From a checkpoint of a small transformer trained on Wikipedia.
Size: 10 layers, width 128, 4 heads of 64, MLP 512 GELU, vocabulary 8192, 3.69M parameters.
Architecture: biases, tied embeddings, capped logits.
Each number is 128 + 24 x the weight over its row's rms, rounded and kept within 0 to 255. Layers, rows and columns count from 0. Numbers have three digits each. The size before them is the row's rms in percent of the matrix's.

# layer 5 MLP down (transposed), 512x128, rms 0.168, rows 324-511, columns 96-127
087:169147138158147165161126138124125121166139081128123115089124108106152107109169126102108107088107
098:123132111125148137118160105085190115121125122132110163186102122130149159108131172136182093111067
122:149176147088143148128134108143166121150152146156111117168150152137098169128148117123134132159139
089:142161113092092111175109126132098165119085143124127128133099139114127120140134158148116150115154
092:168116110151115145091124102097127086177138113136108123152111143105132127076140150130138129181124
117:129104140121153114150128123157121132099160151118079133129170152124118122162155155140107092172118
097:097141121143116138137071139105140070136147209134116117162150155132153152143116054110135123091123
103:136122154129141119130083121154104135153121104132121170086142147121126172179092138141158138130165
103:118131139183144121127131089071134132132105117102111146122101108133130123139114111139107122073120
089:119120132160105111120098153106105144103110112134136138093124109149096168126158180128148129087126
099:139107121118072165108133137111131149135112113144169095127201133102118180121101105139130157127066
090:089099115116125150117109104129131130116101115137161127121104115139125144124142083093109166140137
095:084157165107154131117154129092124164103132152144120122160091133109130165149111107141127137110116
118:113112166163103090090107117092129101127164168131127149126148141141088118113153130149155130120131
101:106184130101178077146130125158138152099129117110098133132070116182147097095119124176159138113125
086:151105120147103138147122115143075116171118130130140126127095117130173153114148145124126137133152
098:100109158127117179148139080108143101171146097123122148155146126141129089085151110102114115121089
089:094134049132147149119154117103124151120123159156182104176116126141109118084114117107098123158117
096:150121156129144127092183087142115117167152162117118169129098160090118109119111126083135134108137
104:155116169180167105130099147102129147138099124106154152139115086096104144118106142107162181136077
113:134159127156123100131150130134161092160164126143150141157126089103142128099123078145100119114103
113:114143103133135138104127124164102113124103162105118146099085108144144074128153144151150108118106
106:114133136146135137126091137164135147110137102106155088128172110120102155185147133134167158064128
104:120081107130124126148164132112148141144137148090143153125148097109130136111146088154098097115125
110:132112165093139119107171132097117146133139133122118109146089105077170096136165134108133101135078
093:108115148128155114131134132111135111119187128106117095098125094146120130159128131149157121079164
100:150066142142118106142132168139126138094207113125146136136120103169140136140118089139143112111134
088:151133144117123146122077106123118149114159121077157142132101145120134115138117132168117138130145
101:155102145114163094167140114127130153112130148089165147101120183150154154105125100110110131100160
096:163119129108091130121119113119107114123127129088116123152132172131134137147132117121122169126174
104:130137169122116127176125202089138072150177141115114076153136099121117080141119152139120082138143
093:148156139132126132179171150108118136120091090120159137150128152107134125114116117100082125171129
092:158107163151142104113140124095124136122188149124162120145116134136120149099124105103131094116098
094:154097102161143129128125090138133165090128139122155090135126115175124105116083106094116130135131
115:099145136140131146105152090121091156130125138125170142121178127085161193143101127113110116104128
096:169103106127160133128126159120146125127097133107136159121105107092128092113145140130126122098183
097:090158120158100094123109134116152091159167126150156164171134116187098085109122111132138144070121
085:126115150109133125140123152136118152134108128131119131086128125132147172155062147134127114143179
101:123148113105111130151179120151150122105126138093122110129135135124119079087153140130097157158122
100:093123147116113149118113128113102094168139131100106116149100146102137151146110145137135130145113
088:119089108133145169111150175129123072134116094125121139095160134152137114162125129134111151107097
083:100118141134150118112128163159139122111136157144117179143113143071146089153171133065107112116125
094:161136124090139139170061138161145104116153133133156139122122140121123158132099171139120129133139
102:180161103126122147134153105145145176117159106116135136149095117162094118098112128114128107108147
099:162147108153082101174174152143128090150121125142143133132126120110108134131124156123114140146111
085:118118117134103104113176118071084133141155126111158098153138098156121109117130106138150137143116
097:130090099118161102161150159095122123113082106121114114118129117121131075143131146186104158118090
090:138110094123127102154174134165102118108155126152129141130095122131136162134122134079133091152133
093:117104105148145141157120161114116105075144132156093140138119139133134074071114100103149110129145
094:116139138132128128118134149130113111119163100125139123103141125125120101122120188173134131098088
100:125163111103162097142133128126092133135101123155159179111098160108103118120111126141117136138113
099:151124135122125088144106109131119131168167155108131176143174107059142149150138109110158075141130
095:150140121104161180113134118155134096113112109098115150102120128157131137095121161120121146147157
094:145133112127102128156147108186129103108131141138151113158110150105148115131136088120104148146154
105:111144128178151125182138144147119136148152111131128147097124132137133141101114129145119142108120
119:171153079114132075124124155138160099108098161114137149171151080126149099110149158122123091115154
098:095116155150129149169158120125071131143122148121124121153123109160140109105162119143127133136101
101:149147139153115179145138098112108118139080103104157131110162120092116134128138182137172106125124
092:097116085174114138156122127137133125120110127166125087080118105105106119176135156127107140145129
111:135075098126186164134139141123120139110125159136125128118108128095136151136175107160148126134117
108:160115120150154106132132100140142101116175154141127126118143158128110117147114109108149118147147
086:132105098144122128139156142108100151145165098148097133147071122155167083135124085113159126086137
099:125189107155116113125162128132116142162149165108117133125148113163093110117121131106140098141167
111:150169123148111153128124127147095139112133112124166068124132134125128098123117117098162122126123
084:149154118140126105130159170143122135137148140117122113111134167086107148082098123119088095120145
090:119132122139082106143114141142175143134129102144131131159174168136100145115109105130122116074128
095:063094172121152132111115133143153161106137123105113137120176191130135106124093149104109161127175
083:138145159144125122135129173149107100118159126141107140115133163107134107135097094131143142137098
110:137152126117159098143071131086128116139118123103118104141099110117109142150144111106149158143077
126:135125121112156134113107107096174133116115140102148118134121161130133060093176094123107109094140
109:122127132131118146105150116063150117132130138150140117143142167134148090125138129144128144105153
118:125167122128134155131115165153151131140122115128106165151134151110091166116152130149104103131124
107:145115113087107110148175157129155166142181133101132126155096111110126075123141127116152102125096
088:129151088122141203129123108118134099177096102149117126125146138127106102077146117121119105126094
088:126132098133106122161111122131118135131112154118137086113125130130134114116143139119166090151115
109:122132148165111087142182129131137127097168137152157152156120127153125185121103120127094100120145
126:099111155131139153126141149105093152113133134131134126088138158136144064125172111104150104151120
089:131101110137226145124139140093153161123158108095147096119104101118136114133184151137136144103127
089:114117089151119120122103130131128101132105122132139135149098103128154215135146131144140172106132
098:126113157159070164147132161091115153172153099119204128132108150119149129097091151133125116146107
092:153103134128067122114134131113181120131150127126114128095164092119146077147148079127109131149122
100:090142123095124136173142142125166074140139162110129174130150150098163188128151131134121128121148
086:106133122160132121110153116117153156103100142112142128101152112106121092128133101130096147141098
083:140149115123149086138168065135126134130115107161071117160133174141112149134144135155111135127102
088:117124087172145176129129129118135111157102155136143113108150141168106065118124124144119132113098
103:120155139149098169158124156122106119097142173130114141138157061139123141077178109104098138107100
130:123153118141118127128141131116143117114120098153108149107113111136151097118124103128152111154121
102:136125085119154105134080107173119106137099138091123146102095162124116114101152157112117106097178
143:135085158124173131123143119101142121112126169120079112122143097129147167166144128106142107099130
102:171097105145142106084128140132102110138108157117111124120091058102106129110128101117120120149152
108:125104158147124166143107171088159182106117121134140132118117124153140083125130094096115098134138
093:123170138172152160153130112123106158113114156115133129078137119141072084156168113161154086117121
105:123135139127148183116164111097100124150117097119149116156127140119177122137137118100160112115137
093:119146063132113164114170139124125084125111138121125096132168071097117144096142148118122150146087
119:157142138121166118126163099105121140124158058188145108188152143137098154110108118082099121159112
104:128095126173116145116166170062126131117123155126125153118162121139117112162149101122129118114129
103:137102098119153098115101101128132151112130103123109127106117118139140142123192110094182161120148
094:142084078156109139163194103113127112133120138130129153138116120133144137105128128106095111138109
118:108143138161126111149147157179070132128131134164143109137114099153100150138135112134140096159063
101:124126126145124053165105154132103152148143162139120106142127156155123111104119133068114128154113
111:149109087137141133117142124106127137146149142124198127161128117154129128082148103109126094164126
100:137130111138147130127130150103139126173123130135114137158135155137148181096119092094121128108089
107:099086106121157127115152175074084136112101154075117146113116137124134109103134102116119147125083
104:147132148109157136141141120124114126127127128106128098143129154131138116106104063148126103155119
092:173168097147140104147175132140128140127108148120120193140162135082146110128144110116074133112093
095:178172110118096161131126082104135117124148138123111134176129167110109125108133120121125108117133
090:145104102129149128156167178139111120127160149150108104171130098152126079154147145131111123136057
092:128154135099095138111095139132092077161154153126111131163177107163100094108158082131099130107114
107:160084134167147122113140142198091181106143153133167114144148122134146148064142097110138157137107
112:129124139170123146143139153070099160169129118112118117129130107125159150136121144134133149106097
093:142158127119080092150133133153129133166098115140110136150131142142126098097084143142125113108124
088:135149115142154119137156145147107176078155100109126113145160111125064156144120132148103153132105
092:119114137138120144171174118071140134097119178140138150126107118159106099038156106155141098109119
136:131146143140109170145174140112133152112114134174111116132154149120105110172130106156103128128148
092:144142145145110122098153097150123146083159084095124083130160168119123112150102097085133126096108
103:112113129116155195086121092141155111113132125131105151094150138121119094130154092150141171133136
102:085087105087116162140153119131150147116092167143158148094159153144113109122157111105136117103166
090:144106115109158108120174077126115118181103143083131129093113121099156115120144091104114160138109
095:118131138155123144139087124154143094113155167104131093157124105100130108099129120126134166138111
084:132143157114090114140122157146108142128127101143108137148108153093084129148106103160110131149114
116:134122092147142104105149112127123107109158109153118127135176157114110124125134123164143124117114
102:109135156125113150122162183096113120165088131137136080158173103146115127126124143122098147100085
095:124135109142161138124183107082151129140122147133108131161165091098141110166132102163088167136104
102:127104113116184138150077104143138096163138133135159142139133118108125127076140100129168091138179
092:102094118111169142165142130122108056126126140134155145099167146132109104133157145143145085119171
095:107143096111085128134145092142149137144169138129114152116164164156128135116115174097082085148156
090:124142115116111107118130124140143193121082107117151099124167127142131136142153126138138128103148
080:123162101138129150133146092149140097098134091145181153072143146102166150139132113144146164162124
108:139104174146107132147133116132121113121127129175119139147102111129187104111114116127092163161098
123:126089144120186185145101136108138182159118150126140127107138139098114115127133105114130116097133
114:130131149138125118136154127148102122131137146133139145130170117109124162128149112107109110188110
097:078120125078166141098136124076105149136153122140158162132087130172128126120142108137138145102161
104:118108143109129146136103176123104109144150140145139096145107132114133092065106131161154118105141
091:127123128141127101142117114115150092124126122154099156139115132143101121102087141114110144176100
093:188096130165127135176095128125094115167166114119148116187117139088105156107136132106102120137103
108:096169153145148120105143119128149145154125152129129149157114131080129120132146126126111118101136
104:116096105137094115134127179116097123125149103132111092121139147113123103151118112153147149115101
094:110132074143157144132165099132129130111186113089108102156144138145140150107129108144112087110126
108:082135102128176147131115096105186184150090101111119146131117133121148179123104104143091131163113
098:131095109135168126124170130092149112132122125163120143124119191162163116123145124110121088131151
090:155169134143106153141149099148134099101155110119135131118161118095103103103162123115110130136134
108:146124124104108148150156120122104095135157112107110124152149115113089095157144095116107096152095
086:133103106101150113156182155125072113128116121143165097126102140143145071152119125163138129144133
109:100086150126141116124108114104143118108130130139146121131105153124142115103109120125149106122198
110:129101086132133086118154102117184119131148127094177121114152122121134143120114144141108121151140
085:104143144121153108118120094176157097124181135133100086142121159163123101121169139137117111145125
115:110128159086112114134135125093148086117123112113098130156093136142090128138142114187083128123117
121:124163173127147125108113145144132166104130091109116100141101126134157164141192116114102119159124
085:148087107137117124169135124106148149138095111166161126129125152133137124125150174141173115112116
134:154130121125120159122115138122096098134127103161146109115123163128121146115174117118133118144144
103:147125137115128114082130125143111069152099154094127086129138104154107110136160122137119105151115
130:115117141154125133144119135099106120152167141149175148132186143099129173110132064120147110130147
105:109103122155167128169177145152147135166127141122122118115186131201135080143100096119074120139145
120:116148106165124135160187139132118113169124125125108143095146167114139145124146104112125118117169
086:150104154153138159124085128141129145143100129180129117137139134133157119146149167150084154132144
089:165114116143130107199175086131106116158133137152138097150130126101096156055127082122085127159126
088:123126142111163169152169138195104128130153126128109116093182140121094128075098153122135109116139
105:113141144093126111114080123163126133131134108130138144114095128133118196103112194110158132121139
096:148118095164107129120122139127128166119138138132095107134157129144167101140131135112091089116098
096:098149122169141141130132120144139125088070146083140106075167092143121098117155161102116108123101
093:137135087151142151145170113154152113147092153136077132105129090129140112094136180153107093113135
093:099133155138102129099157137103146097139115141123123097159148151165128088178134055143141151083103
103:162155154133117170156127116150117125162160131112111171180139119143102130131160126088148079149119
079:145163150141075107144146129141143151122153123118126144148128133127126151123108128123120133137074
109:071144137119112123136124099085093090094132099126087120157142112114117163142138150157163124104107
117:118078152132093139113136107081146143139145135161162146091123109071144135131110115123100153103154
104:184111119139130114155114078138082129109102127112118139145104134161113120165152094141112165148122
105:153140137125107097132112136132121076113115124158097148124152123134137106131093087161171098165121
104:127126112118115135115095120136129145143113131086137148127123149147101094122174126139127126148133
110:088120101152089117145108186117096143114138115095131140099115142130114164102137124159124145119135
094:125116131172163156128111115152136096111080116141121121104107116137143133133153120127128138124112
087:095125128109135121151136143131138155127111121106135171133129166112170137109157112160153153146137
097:131137100103100107133138126175082109117154148151080145101108144111140141095128139091130145126086
107:144110141115139130166150110104112158123124156150142132113129148109170184108105079135159103169143
100:151131143151115124132160128137121126122100141151174138132136156150099116121132118108088121130107
099:160180151120116110121082128140108141136147136154130117094117093132141117091195139126065108129148
097:142128135158162095148145122124096128148164128171153125107140123143101194120068103126175101152131
090:117137136143122135100143146149115142126119144109086157129147148126109077127146141089144120072142
091:120131132171145126178128142098111107149087145125156132100144114119125083065151134147107126081141
097:146135159198127132195148168109095130123131138104159071078145150117138134148113133088076119134109
094:107143131107152126129193110141139104169155115118085147111117129117132124099165117162124112130144
104:137085123134107097139138184122140144137190112132109098124105098137161158099081137123115125147150
088:106113093094171126146171102112140143165121147082119089143109078132119143119143125120093135094155
116:154134089136142104140139149124092122092139175099137101149117118146116131083135151128140173121129
106:157117121133121153177116106108128090152168089130114111157111116169114103123147083133120124111117
095:142111142130162160141131146105178137101111139114147093125110161124117080100150083135144123114122
098:180117126147110137164109147105126125157089119126097104121099144101139109144125084154112094150116
078:126150166087170129132139098144138152163163116117130149189076147120126080085111095106136093141150
# layer 5 MLP up, 512x128, rms 0.313, rows 325-511, columns 96-127
100:126100119124101149120137144128113106125136097127137122129173147097168121138149120131130110121112
097:143133092114093090103114140139151151109124177110128174118111134116129091140106115064104095132104
096:115154124143123085171105121124058174091168126094133116157098118098135112118132137111153136118129
086:135134140120101138132162130149129115098123109153085127090130096148091107130157127145113106144131
107:167170084115141140131145133151083152151140157131103145126146116142108168123098132154129136086155
102:110097086108141139129120102120082176136125127095149142137117160119118147161160099144116148112141
094:099136165114068124119093135151114117077123139102151100135101130139118133108143147108115153144143
104:108134126130098168162084131143106135155132152130129126104084161107140114109104173161094146082118
095:111107112098146143153116110157107116119126085136113137135143184115118143131123112130146087092150
099:122137071115090113163096144138100140124121167154102113110078154116127164169111134137101153137112
092:144166121127093111103121113128134170142125109097152141138103157161090114099162136157116098128117
101:119197118119087095187131126150113141115128138127115141135153127127141151144123144165103156105154
114:146135092120117097106111141142113122100153122137151152153094123083141108117111123165131129132185
095:143163091157070138121150137154138135128117139115126121099181127129125142128154137145142128109121
096:174136133127128147116110154163109141105096126128128128143176131127122117137112118132130139162135
095:103149148139105124162108140150126123100108108165154126113127119115110140084106083124120081100120
097:097101145143110110161124183108137117149142123130107165138128141147148116156158155106105143129134
091:146141119126125106137129108138166128137169111164129106111159109146138154117131128174106146106146
110:122189137155165140136177136128114099137141092154124152103137130156102154146075129121116119142114
102:144141103074127162099134139136163139150133121125125142150114142155141137109182157158112082147123
107:088169086143118122170137156153176126122164132136153124148176141125143150185123107138142111137178
089:101167085101156130130094134140127155097115107134129171090078136155113154150094095133111124135108
100:150121121130102144143087144156115136087130135139172135113171114168164124106067101116144097139159
105:128183138148122133116141138162105099137148099137143160128135115112140126171137068104153107155140
099:145134148124104121136127101144129118145147116097114140134145152059085159097125166124105137190149
101:117167111127121181135088146149111129138115110123125147135128192117115110166105138101106148122163
096:113166111128164151104077128183150150117162120121124111115115133100132097136132147189116135150142
102:093160102134162105118118101158175154119085096105126145112112114155098135134174091126098135109108
101:097188103124087167155114126180151123150146106130128121174130125113119152145129123159118109076123
100:129123102113092146110132134125076142166181126110117158140117120125172123147111130165120127078161
094:132118128096119132091123148161130079152178148135120121121158091111123164150164134125154166103147
098:144108175150156141146114113146097172100108170154126118131123149104083154166121125107149171133131
098:131144110119160115125117126134106164079165114121146103125159147068136109108136136166125116172153
106:161160123146107136114127084133087123155166143168144127118188122077135151090110144137105153158136
094:112137131148127140144139100149166164140130112137093164117128121132127101152105147163128093100159
101:112134126107117169142098159133121177095101084080161163163122105122138116088128122128154114113109
098:136110139155111150083097128136161132099135153115132128131160154147135141097151110144121131126113
099:179142123148113138096150094182121134150100129096153105117139125114124140140175161122124115139107
097:132132099128111153090181088144131164062118101106115112143109105162113124128155114158111141106124
098:142156126133114152111115100101143104124184109112124152157123112143139142118070126105107175096134
087:114128133120147087132148135135154114096179092121160108126142115152122142123112104124110135155143
100:138168151172130149077108157129155110143178135124115162118111143138123118067134117091097101145133
108:142150162112144132165190133201133138131126136139127137092153168120110107116124112107133150118114
107:094199131085145127128150072128166120082099136136082164136114058154089107130123147157124106154124
095:137134083144136104164114158142066111158090133132144124075110166117123145101150115140113110120137
099:111153094100105127114093095154145112124141121126124108109140172146115049127159124106149126106140
092:135117142134116137115133151108145115115129108097127145133119148131136116132134121150099164128122
100:150107139114137133108140100133110098170115117101173126122124134104106175081157157097117141102163
097:143114133079186156118147096122156116092124122107119138139074109164118140140112153113115133106081
103:109163166131128069163150135140119124141100159155123135105112145161129111119116149135107162131089
111:126124098112142110138161099135139139140173126126159146134128101103144128151136099145154100111146
096:136114125158084127158127126131125100121159113125138139155074150130105148135114144124142165115131
095:107117094144112163101134109127097108155134169148110140093144095117101106138129152153085134078150
107:127152116109129131128160092182138160081148099163114134187097121138116127166125117170087087110113
109:109089160125134120160119136144094131116149098138138089136158175132082155172088117136087133110110
098:120139130119124124129121140140133133157168140141133114070122104068166137119124121134155120107157
096:125141089128119134175164113101115166106088090087156112115107106099153138129121132183153113153099
101:107095103152125112117141155114128165137139156169133089106103096117131159186140102138081132141137
110:142128041100120126133142125128122148133106107095186122123138144121149159092172116136117111126104
100:135158090111095126134159137129133164133123107116147113131120102143147131144088117134122147161140
091:141135113074145124121149122157154114127123165088180124090154106056057088127130142139084097145115
097:119130151121109137158128167147152094146114095157166111117188117119102124094077125152080140108117
108:116143083119155164094123116152077138085130147098134126128128155125132135108114137155093136119177
086:137121133123144085166130082092160142141105123072105151117138142138108121171151105160172171108134
093:112129142102131158108139059118140140171122134090120123119112096140133144106124114105147123132130
095:074135102108160128146142101142130078153119105113196128108133120114140139115160155111115144133118
085:141136101117159135112120110146115126138099110142126116146143104154106180146161078128146170103138
105:146156170145154132097151129143131099127133110136104131126114128126135147128111114127103125110111
116:104103113179117153076139105132162127126134127069168116102099142132143067106150137155090145119162
100:123101116150050134139112144169108109189168154128135115112124125100130196170135124114102090136102
094:110123097122137182105110113087105136098115189154145155086082124141131130137156088107106165117151
093:112137144132131092121138147169129137157133141108126146104130107123156115100142121131122171104113
091:094138135118106129119136106123155123116129128167121096130064150196112133133120145133122112153132
095:156142112111129108110171122192115123144138141149094110119120134104107162120122109162135145130129
110:156134127113108129103145148144175148122166177129158105136130054128066138141128139136072122143127
112:111141145141125135194133129151157139108117080108097123101114169098131105126143113132103127121115
097:123127115117067155158157147110095089106126172148108126132138117125061143135115108131106144144108
096:144174143132087111136131095123159124127133205146097131105122122119127131110101109123129147201107
094:118125087096110130164163127114150149123135126169125171160073133155097137154140135143111130118090
100:139172098125157170132114106158144162119122135145152105156110177145114157122159070105125107098138
103:099110138116119117176127138134126108116137143128166103141135115107130143153146106125104092131159
095:138154134110144169115141181147095145152127162131122177170120101122088115110114106120148100082125
084:128111142116126142111150142131155153159108111093144144095115093146096121140137099130119097099132
094:099104153120134124114109104144143113120173143107140093127092114080102124140091163143090110116148
093:125099144129080114108177134117102141127131150130135095126115082128168135148140118122133160138108
116:093163163143175180142183123150114120123165093075146132058109126111179109100158161141115133104140
098:115103107177108163113110103135140089112150131114128120121176137126138139093109127088136177134135
116:145117140120098123120165152125139107144144143149102134133127110079124126142137125180085095120145
106:107091078117103116128096161159078126184113110156154101100131143110099102157105161116115118076137
116:170120122145114127131152152133142189134154144092163104099135149169154084107146104130124100174147
102:132127118095075136051150139152116088123101142148120144142144126097147131107134163109117150107130
105:098153154096146136103135091113124132125098110108114121135116141092117126169136114120117129136133
095:141143092106088110131154179109100118159136143131107163141079136107104107181113096136108114133128
113:127127132104159113095177112158138114092140084163152091147154128147136139123125138113095134148124
112:124151115118134124110105113179147078168169136126113110152155109088137138123128139132106118165140
104:157129100095085095137128136118127113082104148115142148172148125126083096124148118116145137128139
091:100127116129067138078112160115143134160136173119112149113147112094119088161162168148127127129111
106:119100155138129121100160140125106122151156100153162134095139103134121152123123124125131132153133
104:108142133114127110131125134146061138140148121094099095150128094132132146180128085160152130146167
103:130150119132157128151075108119103174171146148079203132094113163140126114147112106138138094106127
104:111128108145123112103147066145121151124140146118173121152138127070120164108119085149142094109184
101:134144146119126104138175134106121111139132130134075131116148134079084128174158156087107111117127
103:103112116113127161142114105157158153119124109136149112123130120101139107121137107129114107103147
096:093162124180092089110136116138168176141144142136154149099108125136137119107148171130139133141168
101:109133131167099085130149141184129143156102142134151121114167129153125148133180131112097113093139
097:062159125090128107119120075118139112104112122096131104104100166116119142106102122142107094129140
093:099104126123134117132113128132159159101150122131150093150135109121151197183157089093131118105119
108:118140104072137101132131124145113101102107142161137140085125137114134123173120120116113140091125
110:119104093150148159135135156144093149140182115146149195148088125123128113119132151105120106071133
098:145124141128171109087103171123103119117128108092157094127112106128118113167161113150111120151126
101:105147130095122158142127113163114114161149086141170091125126127112175124098124126114116140141173
098:107165174136085129112129126156078077130158064110133142129106126091149117144115105123161095089145
114:133096121126124144156165182135133093124154132146150127120149181121138134177117124122103138127124
084:129115129086103138093136133116167110162123092134123176147105071170141137132156149158112124152147
106:128119168136140132145112138147119128172137117163147191139126110143190153105137131126118148108180
104:118089137132197152103111124115121123157168120154104160125128154133152095178155113131118130144093
099:139165139114096154143081188153146131094129118129123174107154127089150113148124105169117117117128
099:115111113106172163141132117168126152164099108131105135147130166141150127124121097120148136119125
084:121121109140121177116124143110129124116151163124139122091115111114152146103076187127138153132122
107:152125078157155111112119128172117153121183125125114153116094178104145160125092079114140168109099
098:112127151097149180123158109102147136124093118134126138112137154116122137139154130146172142140123
095:113148144131101150157157132112145101131131097176141090083106147144120139155131123144132087102168
102:117154145164081160121147112136135113082111120096153101149158163138103130128122111136143127158089
096:134137165101138107128111139124110146122134145145093125131039131123130127141107043084157140106125
091:127133149158125185143100159102093133105139116143174116115090133133112131101088169143162160099179
091:132114124089150116096097109160116110145127152122126146108117122111080103126120139153140102153124
088:162143096132122094161135111080128141157073121151129108123146094148129115130132118108147135109119
109:167122069065128138152176114128117133134139109094137103113154083120107171123156124151147110120116
116:141120122076155130098137112097125153145120122133129138145153153075114119099099102129143140153116
104:154124135111125115101132172098156105165146175133150095151117117110082142124120139140125167137143
110:131154123113095107155132166153116143132077143127127138113152176172134072136111145131119112139136
091:105135096142145134114109118118144132107120103163137108117137123124121057134129095108092122121194
095:098140081124147121137118110135112134132144093166153088094112183127106103137160139160084131130132
095:105133146143102132144116147107135107124145124150125174124135133124150147100130050102105150103119
099:116157132100109142130222082116159139109132152079140125151135136149102165112141143132148129134125
107:136117122074157163099138080145121145093181125115162124168093154150087119088109127110138132130131
099:137104137134126119169150179124121107098133132130116116083129120127127116123134107155126105114142
102:126102107121111150119180094113109136123119111089158125125145115110126145120124110133137091180101
097:103142118105128123088130136145147163129151074152115109140121120102121104075133119123120151086132
090:147150121121116172120122197098147140140065121182127162158118123111106150117153136109111168156105
099:103152143123145152148151135138118132112133155139156117122117098111098140177122153121078161151175
093:114118123120152142102095127162128110155113151103128098097126147145123088065097135112121111091143
105:149106128140095141129122127139150149161166107148167143122103155119116102126138159142116110094129
101:105144090151135135116101105144149224066143149147159077102091120104121110112136144141124121166147
085:167113087117154177119142168097118144157052092113148122127113125122125168169092091125121141121087
104:127126109130117168125157131159131142132121111158147107146135160163126099138142145118140138085112
113:073167149130150133147145135120057115156132120101105179108151143141132091128123099160119138104143
084:091131171145125196148114110124139147158083147136102181160043155147169113155117136109173162136124
117:118147134133133127130162180120126093098177148160127115094160163152115124141116146161108114110153
103:143171128113135095135114150161118130143102112166114124073155133113120148119145161127157090117133
126:119120160122067145100138110150121100166138168134187109160157115120143129121132121152110165140159
106:129154115079133180131117112137105108107125123114127125134111145149162112131100108128115105156127
108:129138125123135159126173130126162118149114114132132132126168170156149196087121126117112140097102
093:106133146148117107172083135146153161131146089160145116162073113160113097149139143150137149113160
102:114131134111138135164113143123161133093149120110178136120112122111117132100128107119149159136109
097:101086139128110152107100116080130159135134136124159128161078110035104139153148130113151129157108
103:135108125170108120107104157158129155123149116138153113139149123117101113176143179141127125090103
106:159111132135116150168142164135123162094131133124150155118128104129126114111088142137086103148141
101:131129122131123103045126091121140134112109149130204101141143137096130122102143091131130127133154
096:130108130073107103139107113133133111148156149129109153133128100173145123178108137143127153129133
101:107083137126113130144148134180145126141119155156099138103118135087106139087131141099107119160148
102:122105081126093091104143152153108099114133132122147125131121144151114108117115120136135117131110
085:071117158138127158106170139137118108108088121099128103082145132133134141117148151107152190122160
105:119174131144141106092122128128117135138158149101130144132159110140155142120106099140144138115157
112:131155120141156155092149122138131117136136127138112140113142114115082121152106150145129129145082
099:130158140106135124106159154136121109150116112156152087121136085178119114148138098107148093098157
105:125167136128143123088093116107111126157160150153143165123074168183125091106105088163124101112143
101:099139124104127127118119106161108154129131148129114161123182125143084130143096105122079116108168
106:127113093162154107108119126131103166137150126141177126110114154132123158152145075124161151084130
104:131148149114107145138135110188157152095149120124127147103130135121121134120157108157098119131127
093:168139154145121151162152134194129119112131115156122128115146119124058130089173099137096195114141
094:120120159156170134144124139108132183120091149151141118138119119156124118120148102139120152120153
112:127106104090160131133156115145151124143183078120131112134074095064095114159123108172162124161116
098:128117114127092135144148173134141144139128120141152131112135115141126113173137154109095122094152
097:128119096126138123137165128140158118116127146135146134148105164124160109138114120070116161121152
100:172163104105099130133141129151116111099140165112139134118147134149145130112151125113101114137148
090:109122120139154127148124122130102104136130159121119159132097112109098174136165123111124112133143
093:112169102096069138140119150109126160116138169167124167145088114184095202106118120141106128084118
097:110115115119096137143120150160163107115179098144150093169097166130091162158102137137115127142123
091:121110190105106132089095128105111134119097156147170146113136134107126118129113094088125149135131
107:126165121158178117072110141157096132115148087101094114085141165113178114115148139122179136126155
092:136131146123122116142094155128109129076122118174121143147147163120128143127163041160119136097097
110:135114151134098166110103119133122141104164126134184129114114142146142120082142145140164136147111
104:108123145139150153101176094165116125148110188111187105123145137099140156092133134133116119148143
100:100141061124112107141131108159143102143092155117122130154134096131095155126128140157098143143133
102:109139100093136168117133125174141133092130145085171114110112135139117143097160104173128133164164
086:110099124170122141130087135115138135128120113145146085132151120133114168130085082125171109115117